Weights of a small transformer language model: 2.71M parameters, LayerNorm before each block.
Each number is 128 + 24 x the weight over its row's rms, rounded and kept within 0 to 255. Layers, rows and columns count from 0. Numbers have three digits each. The size before them is the row's rms in percent of the matrix's.

# o: layer 5 attention output (transposed), 128x128, rms 0.365, rows 114-127, columns 0-127
# v: layer 5 attention value, 128x128, rms 0.0822, rows 115-127, columns 0-127
# up: layer 5 MLP up, 512x128, rms 0.174, rows 0-38, columns 0-127
# down: layer 5 MLP down (transposed), 512x128, rms 0.062, rows 0-38, columns 0-127
o114 098:141185142143116097147136130078109138165139118131121106116169137116121110089154156107118122158164126089129121100136180131086127131122126100084103181138114130113096134181187138113122096115141132117154148151127116167092131120150143101090098129091120145139112119162128128083119116163139144091090157123111095136153143142162130148140139138107130100103154153130143139113137140124066117139149
v115 103:127170123114144070086127116079116148141124122121107155121088098135172152187157100150102141128176098113150085155149106127119128151147135125127118108113142150142148127115156152154110074112153182098107153094133113106102128137168101130146177145123171110143135143135063113096142136154115117108145130124114152136132125121117137122101167115092145140077138133135122135121135117143114109096147
o115 097:130072145138119171162134127162128099109110147112163103103122124122130133097086120149158133155106177132109117135108157080113126122103116144113137163129124074089110129112093128110131136135143106173158078159101139122126115178112126138139140113134100144118133120151199154105106161097155155118100142156143107108114122152133136146154084156148113100146106097142131115133163153125106117178119
v116 076:136119102125112098141121116144086140128147070119159149112159139113121117150126133135160122099150111163110118162120107087142102125119112102096181090121126132164102116171115116131086126099098144124128177147133169146119095140123082132132115152158137147070131123132149078096114120122149177159154142129165153110167147147135135131147155082165112123153133148110107132113115104148164141152096
o116 068:097153163147137175106167137133120118156176152137115113119098108156119139140132131122084141130078164140141113107133102156123159110129147123114096161135105077075147159123142167139156134100151136161141132133121132139138153128119138078119163125113134145159136104115130137132143127106121130126115124146090117164109095109169138084092096165101107107096111102155177100135118173115092083134117
v117 104:122151153104112080167159171123152095094149094143132100143130140109137120160195140127139123146150172165157132132114102133114117088112106132147124095129157132099133109128155127111081118146120129133111108146115110116125157147111084125115177123096071105092153141100150144167134146168107184115112149142128120125141123115131103170116113151151124133149071117157149130122114085126137119094131
o117 103:122126121120107172115097081131086155145106165128140135126118138103133172092103135124143155060128102054158165138093172145109141142121167097121110164128146110130122121116129172124150132087152118111146131091172143155129103088122149162140101145173126175143088147141134124116141118084126077138127095130146134114143151090128163134129151131128111130104142143106124135125137133137150123133113
v118 099:094113126126145170109108204159154138163154129143114104121094099121121141144128144126166118114132143149126122103156113177105116112160119119097137091120124144111147122115108191129176150081181106112098146165124096121098156118107115137115116122108108148106143170136118105127120150153106111103151152126116126109096122134129145146102154091102117162187116112123113123078113151098134139101146
o118 106:110125137119124098137145084125120111094127161126140078153139164140154148073118112156105143133167106111144137148135148130159142122111123135143133127161114118137134105158181103140082084157094191107160148100105139148113069132127138103123139137096110132136124120130110131132156141106133133168091134159160137118149127112131139114164096140119160089068138097108160128161105152112105118166091
v119 096:102142086101137175164108115139136104126147163066152122135122098130142139111099148113152152127116110143146095070111133148141176121137121146136108153130093098162116153097124116123164112142111149149124112111169120125144138145116168153093126120173108125137108146083106154165121119122162137156135104134115135190093093155152133156133073138133123152114135129124100096118155132102077103116123
o119 097:170095124134119094104152145112160139116085126167094129113176117113127059147116095107119135136124119112092162148107117098119100105165116121128114113144157180107131120152135147140107136138123129100128160127107143130091121129108102093134127127125142140145148104161090123130088139132105144104162144111133158079156169126146140109123173140128156100158127164119125113155130117129169211106142
v120 106:135146094129112120095124111158158155125115141125108137145095107129127099162156099123174161126164116166179117088135116171115115130084178116148129133112143089089132115151146155103137132107103131130095096097167131089123109120126096114126101128150130125153127120151126122101143114127151137165069156111155110127107131137141065125152119123127168095105152148142126189148154102121164123100149
o120 105:145126167125131112173124165086123142164137122141137122088106126117119145097114188144109095100132126078099113168133139097145130113099091139111150130193136115156116135119114121133126125111148127143164131132117118153120155124077153147138150143134128126128105122119142136108090122184109127091162102098104116128167119107139145138108138175143107186154119095119129076104112148166092141145092
v121 110:134158131157117106178148184117072144109115128150117133127138114096122146129089143119136112126091103118110102113129120115115156116074144078128111134121137157168150136111133126121118140132126089101133185137093152141153127170118150113128139128159094092090105129131155152116147125098144108153144095142137141116172118147171114120174131131123155123148138123116161160069142173124070116132100
o121 106:149126128114116156143110094152141127133147139115143130133109121129111077138192104154124106133149122149108155150109096165122134148183133130118185105136073109097132143151129124122143122101116133144108097138121112110137114094140144137146157144127133177135165144142097117130142150132113126100139126125091123134063141126116101136098133159132134110117104148179105084207118074135154096094140
v122 102:178154094148103134077145149139097126138086112131097155149055107130124130132164129130134161139126111134109147126110159112112143101103063172129136111159118106141178142083112123171131112155131154112133145163153128119134138143065091127125125126110126175157124125139128144159126123137133091143164153141134104097139116166114090100134119113113118107119145134130123169113092140087129137151113
o122 095:125139140084144138173122080102134115140150150130124110085149121162104093101132110108127110105169162112133125123153107115182105134138137096115138187083143102149095120155141118092122130100147139167118146098111087135112161135130166152093167116099121092107143158132123123086125127113137162115123146103155094191142163134139149167125146129120161137145121119135138103100141128151104098100153
v123 093:122084098166201117121170174162104179178135116118151143127109134095111143136142132161141130136130095113158130121117132141123118116134136110091108124131091155150112137140102157118043111099108096136116103150145102104104138116107126075138102109147100150187103112154148115086163095092134121118138119142162113129115118120143118108164141120132165150108127136127152120142122128140131145126142
o123 089:143138138118083130159098085112150140110152129152131112124125096151089117111112090113102125102121171117098143124153072135137148106119087171139125134161147111147161133137121144149167128156134200134140134115084111164133100109108140144131166160136131115081129114132071140137124128182114099142137134143102125161117125148131119164118134144090096109145149070149160153127137143097146119117100
v124 093:103162151136183109109127151112121154122122095128125158118146115136124178127115131079143162116140085108131077141140106129125150131107146113135161112117147104184144136113158145138171117119131161124102149095122123095086142159149141140127098146169122070097127187093095105124111129114128097143103146115154157112072148139126120142104157135121119135167122117126125142130096130096087139105169
o124 096:144065118148089135154145132159142108113157141120131067136119130103133091115087106149083080142180155111117121127106132104122125111173101139123116124163111089082117135116121114142108117128137103150152137155101162137134122133127150143146166142099107166171112097162141170092123147123112163120170139145113131104151106114158125105138093153138149125074132148134135144162159112124159100146134
v125 097:105190155124150125126126115122096120116132129103117109124170147097118147117133158134088134126121132137138133112105140155146131099142156176126162161087123086162123102150103149109133103088089173172158139161126109110121137088113138148145107114155129143128184113108119105132068138090119128129097125126139150103110093127120126175139152113080136151144172108164119094147109143112177126108120
o125 097:135100106130140124105162139165155153102135129172120084151096055146144114187105103133173127083139121090154117133138122109120157156103098097151082125124137153111162135150147106156141119154144099082155122112128142128155139128089107120113129155099112143130103119163107135106126124151123134176141137138148134137150116143126163094103120137140117128100137149065126171122159104108096152126109
v126 095:128143147095148103097105156087166139145103125143155108084107144152121161125128089145105146087107120137114154171130140117104103137146123141111153087112114119091143139099091113101168163151097132107140191131109143132168144147118155119085117100132145169118155087121093143103140149125143163115109150147145142114097132136090131151101171168128084118120099123138145136149127153089161137114148
o126 087:167125167130118159169122114172119097112128134131119143161128150140123114155123166110157116180146159094127121077126143088140149132134133142120101142115158140136105106115118123097109088122135143136106103137137121108107158136182105156128090121079124066148139170124150117147166131123101095156104121110157134115162122120123114105161065087160163118093128153119128145121109116110103121171144
v127 095:165156145127116101109145082181135140153130132120114111132106143113108084179115101185120105088162161141113136144158128148114107084118136140110149138105141117096137067131113127103143170152099113118115165098088150101138101127091105153136121151154153130133117126130182111149131130096130126118137116123129107139161133139156114157118141157164118097128158100109122115113157146091122193149147
o127 093:103125148095151170128130172111112161102164124133140144150107142131148154120138169097130130142090084115147142134127118150143169163127149113120123116124096097129122170110137113130127120067160148114144090124136119172155178129137129105087141098105115117132148125100082093117104137159134111126120125130137104132153136150134093112123105085119155168147132122194161127119099143165121071100098
up0 096:136126142152159131103124133101092154145103097127118113079099152137086107168097145110160137142133113148145143135145136172132128109066138085147105131182126129106145109135111121162084137123110104119115156100122124088133098152156104134123121107135096153110122125151139159132170133122119137078157147116135139102117182146083104139176140096126110100147120111154138152113173121161165164142110
down0 098:109120160182126146128120137138104139112106109146141181097111091115147122088132105127120114117090165101111102128109093119114118160140161116083166160122123129116176126178158122104146148135135134108160188154121127108137098116136144101127115150124121085124130139133146150102108109153114121175080138135145132141171087092145139088162134156107151154127166148146099123135104165121129098106098
up1 097:130094145136151107146085159156162117121100138126122137094125084110112168096104086150115143116120123132151166109144101121120140130130118123142158132152095129141075131108098146113115133140074172171124142152140104143116146129087147150092131113180114144097154132108183105146122132136131124166136112143087155090129147179133146173087143096136091106112112135167134139113136117127092138152151
down1 093:173111112116139140100133115107116142084102128139114097124182113135114174101125143121160097176148146138134113127122192142060168143107130122145134127158109159115152082132109117140084084125118135124135141079112115132106115109131066129110130161133118099164111102172122132138144139140115147124137141142134151093159119079094130102144123164152133137145145124114147135156141162158124089145141
up2 106:117085102173143171110110159122143130154150159145091130112115133116091092107124095176125104109168134074142137127121169094113111125119141119092084150156067147092152136127089111144119146148168099129150135106138150125138141103129131120156144101142118117115119132152146132099122153141145121115205086110135135095139112150148136138157144151145131123104082145116139121124110112145132175165110
down2 097:112137133133121121107145121123155106136163062153134076087126124096145134146135134189137157145130127107144153170126144164152111145188162111129150100116141101098123178128102083125103146098148119117080135120159127114123112142127095114112122111116162126110156124174166108136117147090102137092101131112133130156110108124125129137151117178127139125164097147109110079134129113167104096115149
up3 086:099136118136163162073089134107132157169108105130091126150064157084123131090101103126101106116120133148135121120135110151110161091112086155137102142168184134136124170146119137149150167128133121122150085119120139076124141118129141118138123164167134126110130146138133112126128100158168153112134087164150154128132118080114144143108156153121097085115094140163128113146123150149122121158123
down3 077:129101114109131084139127131116149108107159107154158121105149113130097159176105151115121139121132132163168122126132129135092123137140167136085163125118110102108142123111145118116144104103121134164136153127156124191136165104092162142106168114168119159149129160135129140148124159123090124104156129108063109101098154145140118136081127118115179140102105168111090124120145122162120126067112
up4 092:115144164118098135112131195134146110091182086110108107158144130175150156147156077106173121158136151101172131123106115157159140193119138131091111090111117089094151137153096111120120128119165108140145122125123108094158126123151124134152076122116163148151132110131100153128114148142112139099134169109124093137129102138116165113140135146131113140134146101107089110105135098113131113123107
down4 091:109083139103135078198125099110130108167134134136103112104126134127088104121106161116111110116118117132138155135151096115154143107146103070173119140153170123086099131110106169111135087116115137113160088140111115128144158110181147152098175088129100119116168151145147141152134141153103124104137131122113147117121162160136119101100109096142160134136111159133151112151105130134160154113153
up5 108:110110137132115166103068093153136116145089119123147133115087117129116117155112152129078124140131105144107140144152152170125137146130106171079135133125151132119147105132071167122113107113123153178159111106131172162124112126134094136145105161131117112161124108117117131121185159176170131104133136133138106115133119145092117153138139133175104107146124145104163123123095152144121097068097
down5 105:126113106141118133097100094114118106128107154151139142190104133144133093147089121095138110129145116190145125139129167155115160094113146145148136085136147156124097147161127112149136115140127108104176100119086133129102138126142142163106149132146115145106173088154139085101125120157126110098115162145171160126132155160115098116174115152138102075113098095111101153135115118120149107084131
up6 095:148097162151135097174125139135134135132124126119129102174147128139166165145125113118142103100094133192101135117148144099080117164098150169119157122128157088133111092126103109160089150136114089076143144114099080115102127136132125121119103147116128130129098133155123095112115147129183137148090062134153104163154139101146132137131143151115152148127103136133130155154127154137088114116159
down6 093:072095133143123119142116148130085111129104126147161130167114119119117150105114133149141074116142126161147162120138136179097142112119145185098126131105116141130113173119091154093162176136116110118129146140124123129141171110134154112082162141150146138133133156139127125133143066165127121153130102132128117138141151150167108110098128161124109130100109120109159112151098116104141038133132
up7 112:116100123115107120160149155114113092119174130175129066117133095103134152133155111132172119113148180108108104131135157164136112084116106152130151132143165115146111120180126103094124157143085143103153121138084136126127124134105132122136158092131109103110142112120139110102131139126147197131157136176126079089134127113118181109144102149175125144121137118094138153134137153111134101108137
down7 102:085095140110122120100153138108091140093180157119159130132094085131117119126135119103107169107152107086102141152145125147157132101090156131133135139169124095120107131136133174097156170127122134085115118131111119139163106138186118102135132089148110161123147146114135111137141153108142145168138117147083130142129141137134146086090122113139057152127135158107131105155161164100156143143126
up8 144:061095124134111083094120091142159102126139146132114159136143159119127115131125152140147167134133123141123136122113161118121110147132122109169147142131121117107156110148144145122068105124152168085137118114131167104117120092111144132145114129136110124147135123103136165107160166139092166100134115134144106156107151072133089117158131096140067145067152165153114105159128143136131111182144
down8 152:112095123106124121120187106121151128103130132110114161125120132114153121129133144167100130082150102064106112174184140149149151164137140146128128145132136123144109110129140115121085131101106135129131119087103103099157191161131120184121126142117109121152116112072122129110138171163099152149112108138125124140176167109146137134106146146154099109152119138160101117114094123066129134114134
up9 100:110123130150146124113101128148114141081148124138062136076083164108102106073153124112121112171164113157119150158121092167151164161201137117188173126140068156132135112131146116127094141098130135131160140156139113151130119115134152118121150127147111132123136093129136126135149121138136116136127128126135087147105100119135074115128147138133105098120112118136149117103124121141089159093136
down9 105:132103123107121129120144152130151144122103108115144126089158144098115165119112093139151124134119097134144175091112080099142083145130089122165163152098109130087134121093135159109130135172126114172148154156126142163129129122137123169163124145124134148151123147117106098099146150094130151169147123143122148146130093171134105083093117129141103102133089113096154090120110123191105147158092
up10 101:187080149114121148134118143150167131099103164131131118097129124144111136110127107098118120122160119143115113141107077102129127164083133141166092136157133133120134157044111119081120055123122099136139121138101152121159143146124130097161154147105157114155152129128135110128160137113121126154113103139139089159116138123105168142116145166148111129086115165122145135154159122117147147163097
down10 099:144110134122116139164136115153101168122133165123137082174134152148127143064151117122143180096128130115149132121102172125101147136136119127158128143122102104130133157146108150110154070137124114121139126156080137154120112143084141162151144128178104118188150095129106118133115118137092127088136139149160092154100156089140117106115141119132156094130144138094123129099130084111134075101128
up11 103:146152133119132110113113153122134103142139159121061147133121130115125091106115118145153107117160157145128106084111098124127127067150131135137133075182124126077134105144122099142122103179137110137098118112147131111110131106143124106169137127182150144119149113091137121130158188131103143135119131163140149145101103153134126101116172147113098115098136139179166162137102078154133155111128
down11 099:131185106118128082110176135154127121133137127091146144091089128126137123117125156158119144137143085148143069071095125171145170158108139119075116060142096097109127162126103128116126122092129130146085135133096154105135140145125151111140120124105166131153127120152144141171154149123136107133119091119110133138099096109150118150098134123158114136141118158139135128164135147158143164130168
up12 092:138109150152102110105115135111168123108107143148129168129147123116076135129146120150152104164151093090100122123104146150155133122127118154098133152135127133172157096122099141096109107137117118100076128157124148164146108099185101148146116117143120131121147104170062150101169128070100117074090129123125129120144148132132138165113166156119150112156135171140149140099141106118158116111137
down12 096:152120110152124097137126165112104120162163111163132155150107120096158127141055113117106161113122122112152189151150097087116106128128113154118126147159096109161116172111105154122147116144096132085060113128121086134111132125116119116133160130110142088120136155106143127130129154107167144130166101175131086148165109136141153084121114091111125136141130153119105130159157139163132117126116
up13 102:120094084114099121144124124117080104132131096157122152104128103164160177121114115134177101155147128134146117145154133161132146126145117131105125126108134150129157138077121077159114121149121130117101135160141148151129138147167113131092117094170139106121122153155101101117171176118157092092093153119127075156092138136148126114148096068147158104158152126137149117120149119101140134112162
down13 102:116170160109105120169127123158136097099096113135096137108139122139145144204119160090133117121105132077127143111135148112122137157130154110121113113131133127140090086092174091154120138179177120126103118138096140085077127118130155127092108129130123158141125169133115140140110129096147106101115182107161129102124134114167146168134110106165131116115121140129090144153093138142127135166130
up14 087:125157137092133116091165143156130162135095123120117105139142119170168142135133147137166140123100119098130103138137150123084106117126143145125098132131096124142099139113115165129117193124141142125149146123162127158118098164159086096126097121091146084133159139148152102162117148133146157119082099137163139142148113099120134103144094072158128117160094080113148100143120153131085157110166
down14 092:142093173167119067121115105139160101133159124101114124113135187124123099148094162145126127112121138158110125149096114118148110163141101125128153136108143140109135106135123112103170148146154159108153151126120131147063164112119129115120098136136125141103103140086138172111173169092114105124118185142112142119130130112148119096120101124124126162109140125095103194171165112098123131136129
up15 113:082084089096121129172140089115167106142095150151180148121100176150150121096117107114122108119160121150120119158164117103083114108128125155140182115097148133134169127169106133122123143143128120178122144140126116072144082127110179124146109149139148088145129102164116139117139147092117090120143152114157169128137108134125136176109112105125116129137114155139142137118141091125117116106117
down15 097:084105103127136089134092144100187170174080152137171107147123142141140126133155159096116139139157141166110136124108146137072112115149114102120118116134165130121157143157126151119151142133154087154154120114114131125103091145126116153097102106133103094122107110153118155156112136077112106119142121129132152138123121189118086159142094135088130168138128144114166122094158137087120117123141
up16 095:156114108127159102118150152141164127134144130164168105101140136151149180190151132142141132162122102141099076128115168116092105125116094130088132130123151143154152159109093109143128116121128119089115174164183137094105108172163141115115091115109123143151077148123158132099116152101130134083117136115101117089138125145139135100149142145141112121144116145109102163118136084105124105106146
down16 098:105134173135142156135087151079127099101123146101171149113123127125071127136152118139116143137120133138133115199144165117156175112129142158119092147146137142114095108081117190099140086096121130113155124088171112137100130144122147158128143157145119103107150124095157125102104144140137121133138142134132136145113125101102143184112127116157141157100135104143118117097067128108112136120098
up17 096:126090088122105121118156114087096108105097103146117090162164112162125162099142140126145145076127127141156111113160141117156077139116120097152093160106172139158177105123149129116113146142144123129140124098106128153141112115126149157159148118140132127123112096145116153120159140149100187099101116158165094148150173093137092072141150135145106121163139087134115133115148138109144120117127
down17 103:158141191107087118133122142169113126181145081128112103170109108127120134083136123117133119121118123107130119157174128139105123178128142125084186126150153121102108121114151128095131107109108107134129138091124150156115126132141076116079161137110133146153145101113097112168149091133152129150100137152119129114150132118173106113188123157099105103160125122142139145151120127113135082104153
up18 096:153172134134128130142098132103141124096143100128146097145109125131161159109156159114126122124168116130096094161159117130180122103111097083086106119129090105144105145166106147110157130130141129146147128166133115131152137177101146142148096117108109126138065103116135158106164114162111114083122104125152095156123075167147109135125125155120121119142158108115108160127102149159192128129125
down18 096:120128095132097144130141105136069115117130146131112159083109114114134167143139114120157119118130101132139152125147101137122087133109191165112092150100145112129117129141158126110075122108100138139142150092127150086113146141104156110158096120109129141178115180131127140171159127122149113187111148094103157123155096118143144126114124190125121179139124134141141103171097124140119118085125
up19 100:131145120107111171147107177110120145116142109056134141127084153147114129163139124135141098105158116135116127136114128149163079101147114144117137137109130159100129089148139079148115097088128123100114106162127108148118152139108091123165157155130140112093184103111158136148103061162113125105149141142107127105128091122154154141134141119155141150148112145146127123144073112143165164130110
down19 095:127136140127152123119127156109096158149151106146093109133134130128137090135111093127146136128147158196104092134129161130104112107101142090111158098118107131132117187130131126117125117103142142153121176158148148116117094086152087083147107144127106128135124130135156118099128124086106168134141133157097083107097115147164104074153134087098155159151124134142126156102168133129159165149096
up20 105:101138096111129131158109149141148102121104175076116126111118147118117155139196133129132137142129125173136110169142064122132128147126141147115115109108110109135142088110107120142139119095093125144093146112126128132138118108124115131112091175144114173128119131123154161153165147152136130087147156159097166112091105113123136100120150189144171149127118101122135069134087117116117097149165
down20 101:121155165123126151133149133098107106144126104162092113106142119133096117123116109108136116123175153151172124105156131147118140127120164111145139121130159086151160133175136145119171095158094129108151148113152114098141119163118119180148105121140190174120128105138153130183093073113125146104125129107113113141148132125140092121144092099096138125118115126118077116124127144064086113147118
up21 103:110133156110153140101109138142144141156109152089132131100137170131141101129106132129121140135127116112111119075124132115129113075184140141125080133156154143109154118148103153160120116095159198108124147157138125149128172098166113144129113100172113132163114107172106121158162123114090112118101147121139149137143136109129143116127149156097102082095150102107124125076114164151154100087139
down21 100:090091088114189173114124119165150120119127141097076142117170156117124099136116124161125088101145112149117151147080101087143118142129133129122137140113143127069129166165090158178118128112124138144119146146104119107135113107146089133155098107120099127114158137144129136121130139188159117123103132141157124144136107152146143163120159145099153138101104151127153142146146093105094169141109
up22 107:129112098169147140145113131071059146109145134150128155144118130124154129175173118102124170110163143125076093141126164122124103112143180125056128130145128088085146135117147154137084116115161111115139121124122149137114148101149111104090116153126142094092126114120125122141105132140139105142104125130132098138174109117117143146133114135114181117102135131143101147152149109129132132148193
down22 107:111069157102187137127119159131143137094151113108158135142126166154145128123123101118108126167142175105158112116133157124122131127128120123134137097144132120136140106087095158096090118086109158117125160116144136128119120131140121098131084140122124141115090147155121144135147130154074150096129103102138136095131162069133107133156169135195197103116132130142113121162114118121115160128097
up23 096:137114070129119129163098105148112112126121102158129168164125140128117153119145126122099101140121111148144129131163094130168110131166142129163146098146135179129120081118130162151124127107137088092141130142119149107184157106174141163140148117115150157148160142100083125111111106124104088107137059116111117122115085133116145147145085108157100139139103091141127161151111103105127163125147
down23 098:104134086161133126134119104121135124095170147084105183152165156112157111159060157150109165081105153116100139140119147138169087133128108125124096119144111116126068125137120159139123140138130124136132123120120158160136163108150115098116094132135107084092123123097125151131158152140144126117135181142118111064118145120145135121166130106142136143080128103143155129142119175120141138140151
up24 099:120106119130145133112136135138125128101104131110117141123078147169149114157146075112120121171138167119141097126109132145105109160153122140124126108114157075088145122148125106138088153109137156146067125156132167141107144103153174131097153153078092136115142097126122133127121133103058121179113113116113149176137097121113119127176147125118184152169132099141139126138144108131134116142104
down24 099:139127135143129100160138134119116137145090134154176122124145167097177135127133130096104160203152177132153112143132147134125142123125119115145126133154127075109101134128072108139084120135141118119120110159071150112121104118136105134145135112095102127115125136115151092102131156154128083145151147125143099129091138147156115115122109159142077101128126141118142134064152106127179149158088
up25 100:127118126125106096131109129141151163109091125147108130154104130162145136134151145138161085140110099099108096133133147111116132072140173139151167140158147123144143155148125152107080120110138091134128068117135128090125113143152100141117115122114134135096086107116071091114135120144113103154128172121146165108187123123125169106169104151097100183149146130152132158089122143120123144153119
down25 092:104102141149169142113173097104103119165135110186117118138152106105112126123139093162105105147080145151144062111129147130131129082133093140123167122139153102150179138124140124115133087130099168098097146147145159171113105104095142135166135116100128089158123148112100129165123120140172100145149109105122093123071126135137152142108161109149144124151149122138095121129129154131124113126125
up26 096:100130115131150139079158123117145132114109128088090148122126114092090175177119092090129146128142131198115108107133111117138105108122124174170109124170166139141144115133097114139131128129132108127131106107069173129138091122132108151129156149136126152123150174107162119151106168084128103133129120143118143136178148117127104116130127120133099125081111132133176123117111162124091178114126
down26 096:129133145117120124116143128162133108095124112171141136128119105120149104043166131146113095092144129153119094111133176106146116132163145152159123103170111105130109127139152103144124113074142099148107133124171119091102111138095131098168135146129121129175153175114148134152124127110132103116127109168120167077136135084138126093099126155152112119131174159116113106130113138112173143114149
up27 086:153098130129136066131110121106101132148125101120091158133114139138135128154140090125143137132172157127130119153118174155114134121116177159069101179120137138144135092090110142087150118131160112143152146129122085154124130132153130172118111112073156138085141105151119147131106097165151123154091112189117107147157101139137104152127105095133143125114145130125145128074120129116148102107152
down27 094:133107146109137132151109095118124066123165145173137099109145092110141148153171124172105151113136120116108089143168128139138143107138108105158148109149107159119135107117132166073157090188107142128169128115110118109095117105102087159115118123131159101130162102132112115134108187104113155141130130113127130122133130136176122144108160204109129131122126126122128130120107149132127132157081
up28 102:147124164139130131136146108081144134131130103181127143109139082158118056125142088110113108092136125125136110148136125164187129103103145152147177139147157134111139119165107122134132123081140073123124155181123124113103117147132142149177158101114173112129132105117124122086135097146134131106164125142172102118147093122093112109119096117136154167131125126115130072140121103134108130138119
down28 104:129105132152143138150078111137081126117112130132129169080156121123151123149141125128130130118130134129127135129109112122106172159129113100167089126147140122145127150130136145124096106135162174153159100111090109140152110105114171109116145072115130103173104159091091179149154100145135116136137122112136102136128128177121110173071101077133109147133173151124100171132124120145122107107169
up29 128:113160122108126131157089158155140083104147147117112110089127139137098137101128138100133129094153143158119096099130089104156142155141119113101105123116103133134110152128123135108092159170093184136112149154135154098133120108108153125203141129146114112084116138095100146116134145139129142160137143158138121141174123148115131158119134105078076145143112150168135142123167140153121075092149
down29 134:092105110131108115097125110194138112173105093115157139089056129119102143166150126111118119109119139136140149120083084158116125103110123128112106096098113138110127142112158130158140173117102130132103141115160158132113155108145140084149134122160102176107123122141099153129115141114109146127122152135154098130113066137149128171147140116144144150149122122147187143154140141143136144091172
up30 099:104090176072139101155137131133130102166135141162162094093111135126154137144111120077116125135105132097102161155094138142124122093050096112110116116154116129102113163134099124136145119127099132106135102119069112135138144126124151120122121115123143151152109149135148176117144115133120148133154160138094104141139107108169172125144060150143113163110145148156126129170146138156133155126146
down30 094:101113124124095193135130121115134129109164118140086126115124112129076123103090130139110101117123087116120141104097121137123136141133150098111122090135163113120108123117142150104117118080153130164173167108096150148167110109140091102121128157185131161135134091184155099143102137103130197118132111142129134144157156152093144152146138133120129122140176102114165092116113146127131124168136
up31 101:126066123172126101145107177125129135116137157157135123144135091135103150131092129120113110122162141155091099111156150131131122067141103135118126101142145168168111142118137126115086156138133149165080178131150109148118158122105105135148139079112139110140120153157136091127115141115141126124126132114127159137109151066128142156146166135127107110148093159110110086165105149139107070105125
down31 096:106111159116098133153144126155125105107094111173175141131127085171105135135089133112132082129149126105107159154142088172093114151137107106126109131158162143106143135140155134141120139117162111097096093118125106111096120111133105091151147115177139164121144140095153127111154142137115132107118103165121108183132100184103157147105094145146149126116120135089145138120120102153122180088139
up32 107:129137144146139098125151119132122138129150193111140154146145114138133099076115110135110091125108082107135157156115137089158121075102119154147131164139142120096168120125154144139129054134135100117121053118136142122130117137113158138155150144139137079151154105108136088109147141111085117148107147148151136158163114124087118123111144108108110113132111129147138088172131169137153165132134
down32 106:120121170134129129111124160128106105117104087121134098146125064131156154132124121138162136134149131113102104130101133107159155125121126116085095123169110146075079127129097089141115167165173106115150152168131108148134101125103119119139120123149152110144121141121151150147143125113076122130098181124098155158109147101125136124161114151140176143075179110106119146139117105172141131133164
up33 099:135127106146125116169123104189133154119132129140113135143131162111110083151112123151168146095132123121138148139153113147150116156135130135108137133079117088146088162137112142134155093087160150145127123147111087103139117133156209133136153153145165086116118084123179149153148121139070125137120091104105096101147088176140120128118107119124096146131099129140115100110119126161131122112126
down33 100:142111133133115107121107116161117112116030138112163132108114155147142114137117123152137123147170123109154093155108109132110129110130123125121126132125181146119132151120120060138105156154089140136121117132095109122156167132111104121170082155124168140102144117132165117164128116125150150136131117149157165114108118105130172088151115101129090090131107137124111131126135100113145163168189
up34 111:095121150110092121100148146142130128129147105177097124132114114135147071134103139135171095088106122092103130135119122111103071115118073166141134126122136174116139151164117159140185134115142148139146153153088162125158164129119125156122132160146089084147130151134144131141108095156125116119142163097115106118137148131152151105128169138127135123109099156079126077115131163149104103112143
down34 110:108152131139153108102127082150135119120158090123139122151145122110121136162166163156173095109123119101128166123101136080131120153118148159118144152188112105095146101158097127135151134108140173164119114136117126130147112111196056124155156131151114136124092099122114111119114099180128148123112130092124130151118114160141101114130089116165144081143116100122142128122130152108123144117090
up35 109:138144122144164142106156171126177138159158141087109141147111136078117108161094147116203153119142100097120093145144138124090093130116143110129111126118089121118201094133161146158119123125122127133124134130104095098144157133142132129141157089104125138119108113119121129126138130108136167103079164098100131138151119143087116092155127123152125136126099123138140075161126135104115140112182
down35 097:119129111093171139141182175097152179126114163108121125144154125120120162082108080148110101127139151135132136113156143076147115102092111145137178119140142112147151152100144152118127137106135140102146073106181146148121122091138116113141138183141118129080110133111148158118142147127128150117114101144124082132132113149118094168117116105121148115099096097100130123167137153088128147107126
up36 101:124137102120152195105092108162182130109176119135089163132140122087088119124097155082135143145133164126093078115123104114153116132125122187109124114146157131116117148105099165139120159114149129118115131148093132115140134142127132127201107171136102136155128114127084147109144198093118107130120097129126124122121123147094125127123132117112105112096110167154144136119139138138155114118131
down36 095:135113109166121095073164105149142098148123139165145181126096098138148114126153130106100112153132139133157117136065135140082111117080080083092142140150137145150134120133140077130144117122081129145120111176112107157132125138139160131122150147085122130149147128147139161163138140141110138082140131146161130112111128101160121136123143114178129140113111114125078152129158100124118135074134
up37 093:123126094149153117133054124170103084090157160120096135140131147160111120162101147111161126135149135126164069098117104130145093153124128139123091155159148167076136144110156121170158121131158149136136126103123101100103148118096176133154116120143142125171156112151131108138130147115137122142129125137127098152117094123136078088153108137081086121131115158149142124118126145122157093129123
down37 093:129074161139089109128135104128161123129055144139137128114131131157139128135127122154140151105120129089122126112119145147127116082166142107115168107132166115158124115131110129105139193124104122141109119109111129142106098122129187128142117124105117129114110201135150096128134146126164115156143115156132089170093090087109150139114136126130172110140107122144110135110158063150177141120134
up38 081:121112173138098122128149134151100124124122116158134149140130137190118117105154083089110144146098141107159133139135148141110144136097161115126081128096108124139154138097114150110107150115158177116131095117155116108114128121130111131119082112125165098130197124100146116122167106083160098142138111161131114164160125127129188147129111084096142089150097129179118122117168152107129121120117
down38 084:097113120158100121161126121138119129126110105099134139134139159134093148142131136117100116092123153117079118135178109157138114117101137144173088145122111099112116092150165119146153084185117173097121135122097124114124133149120139101123156075118117110140104121106123122156133169089143171088142195124130116130140131159134112105154129118167095169118144137128129138126136093162117192103140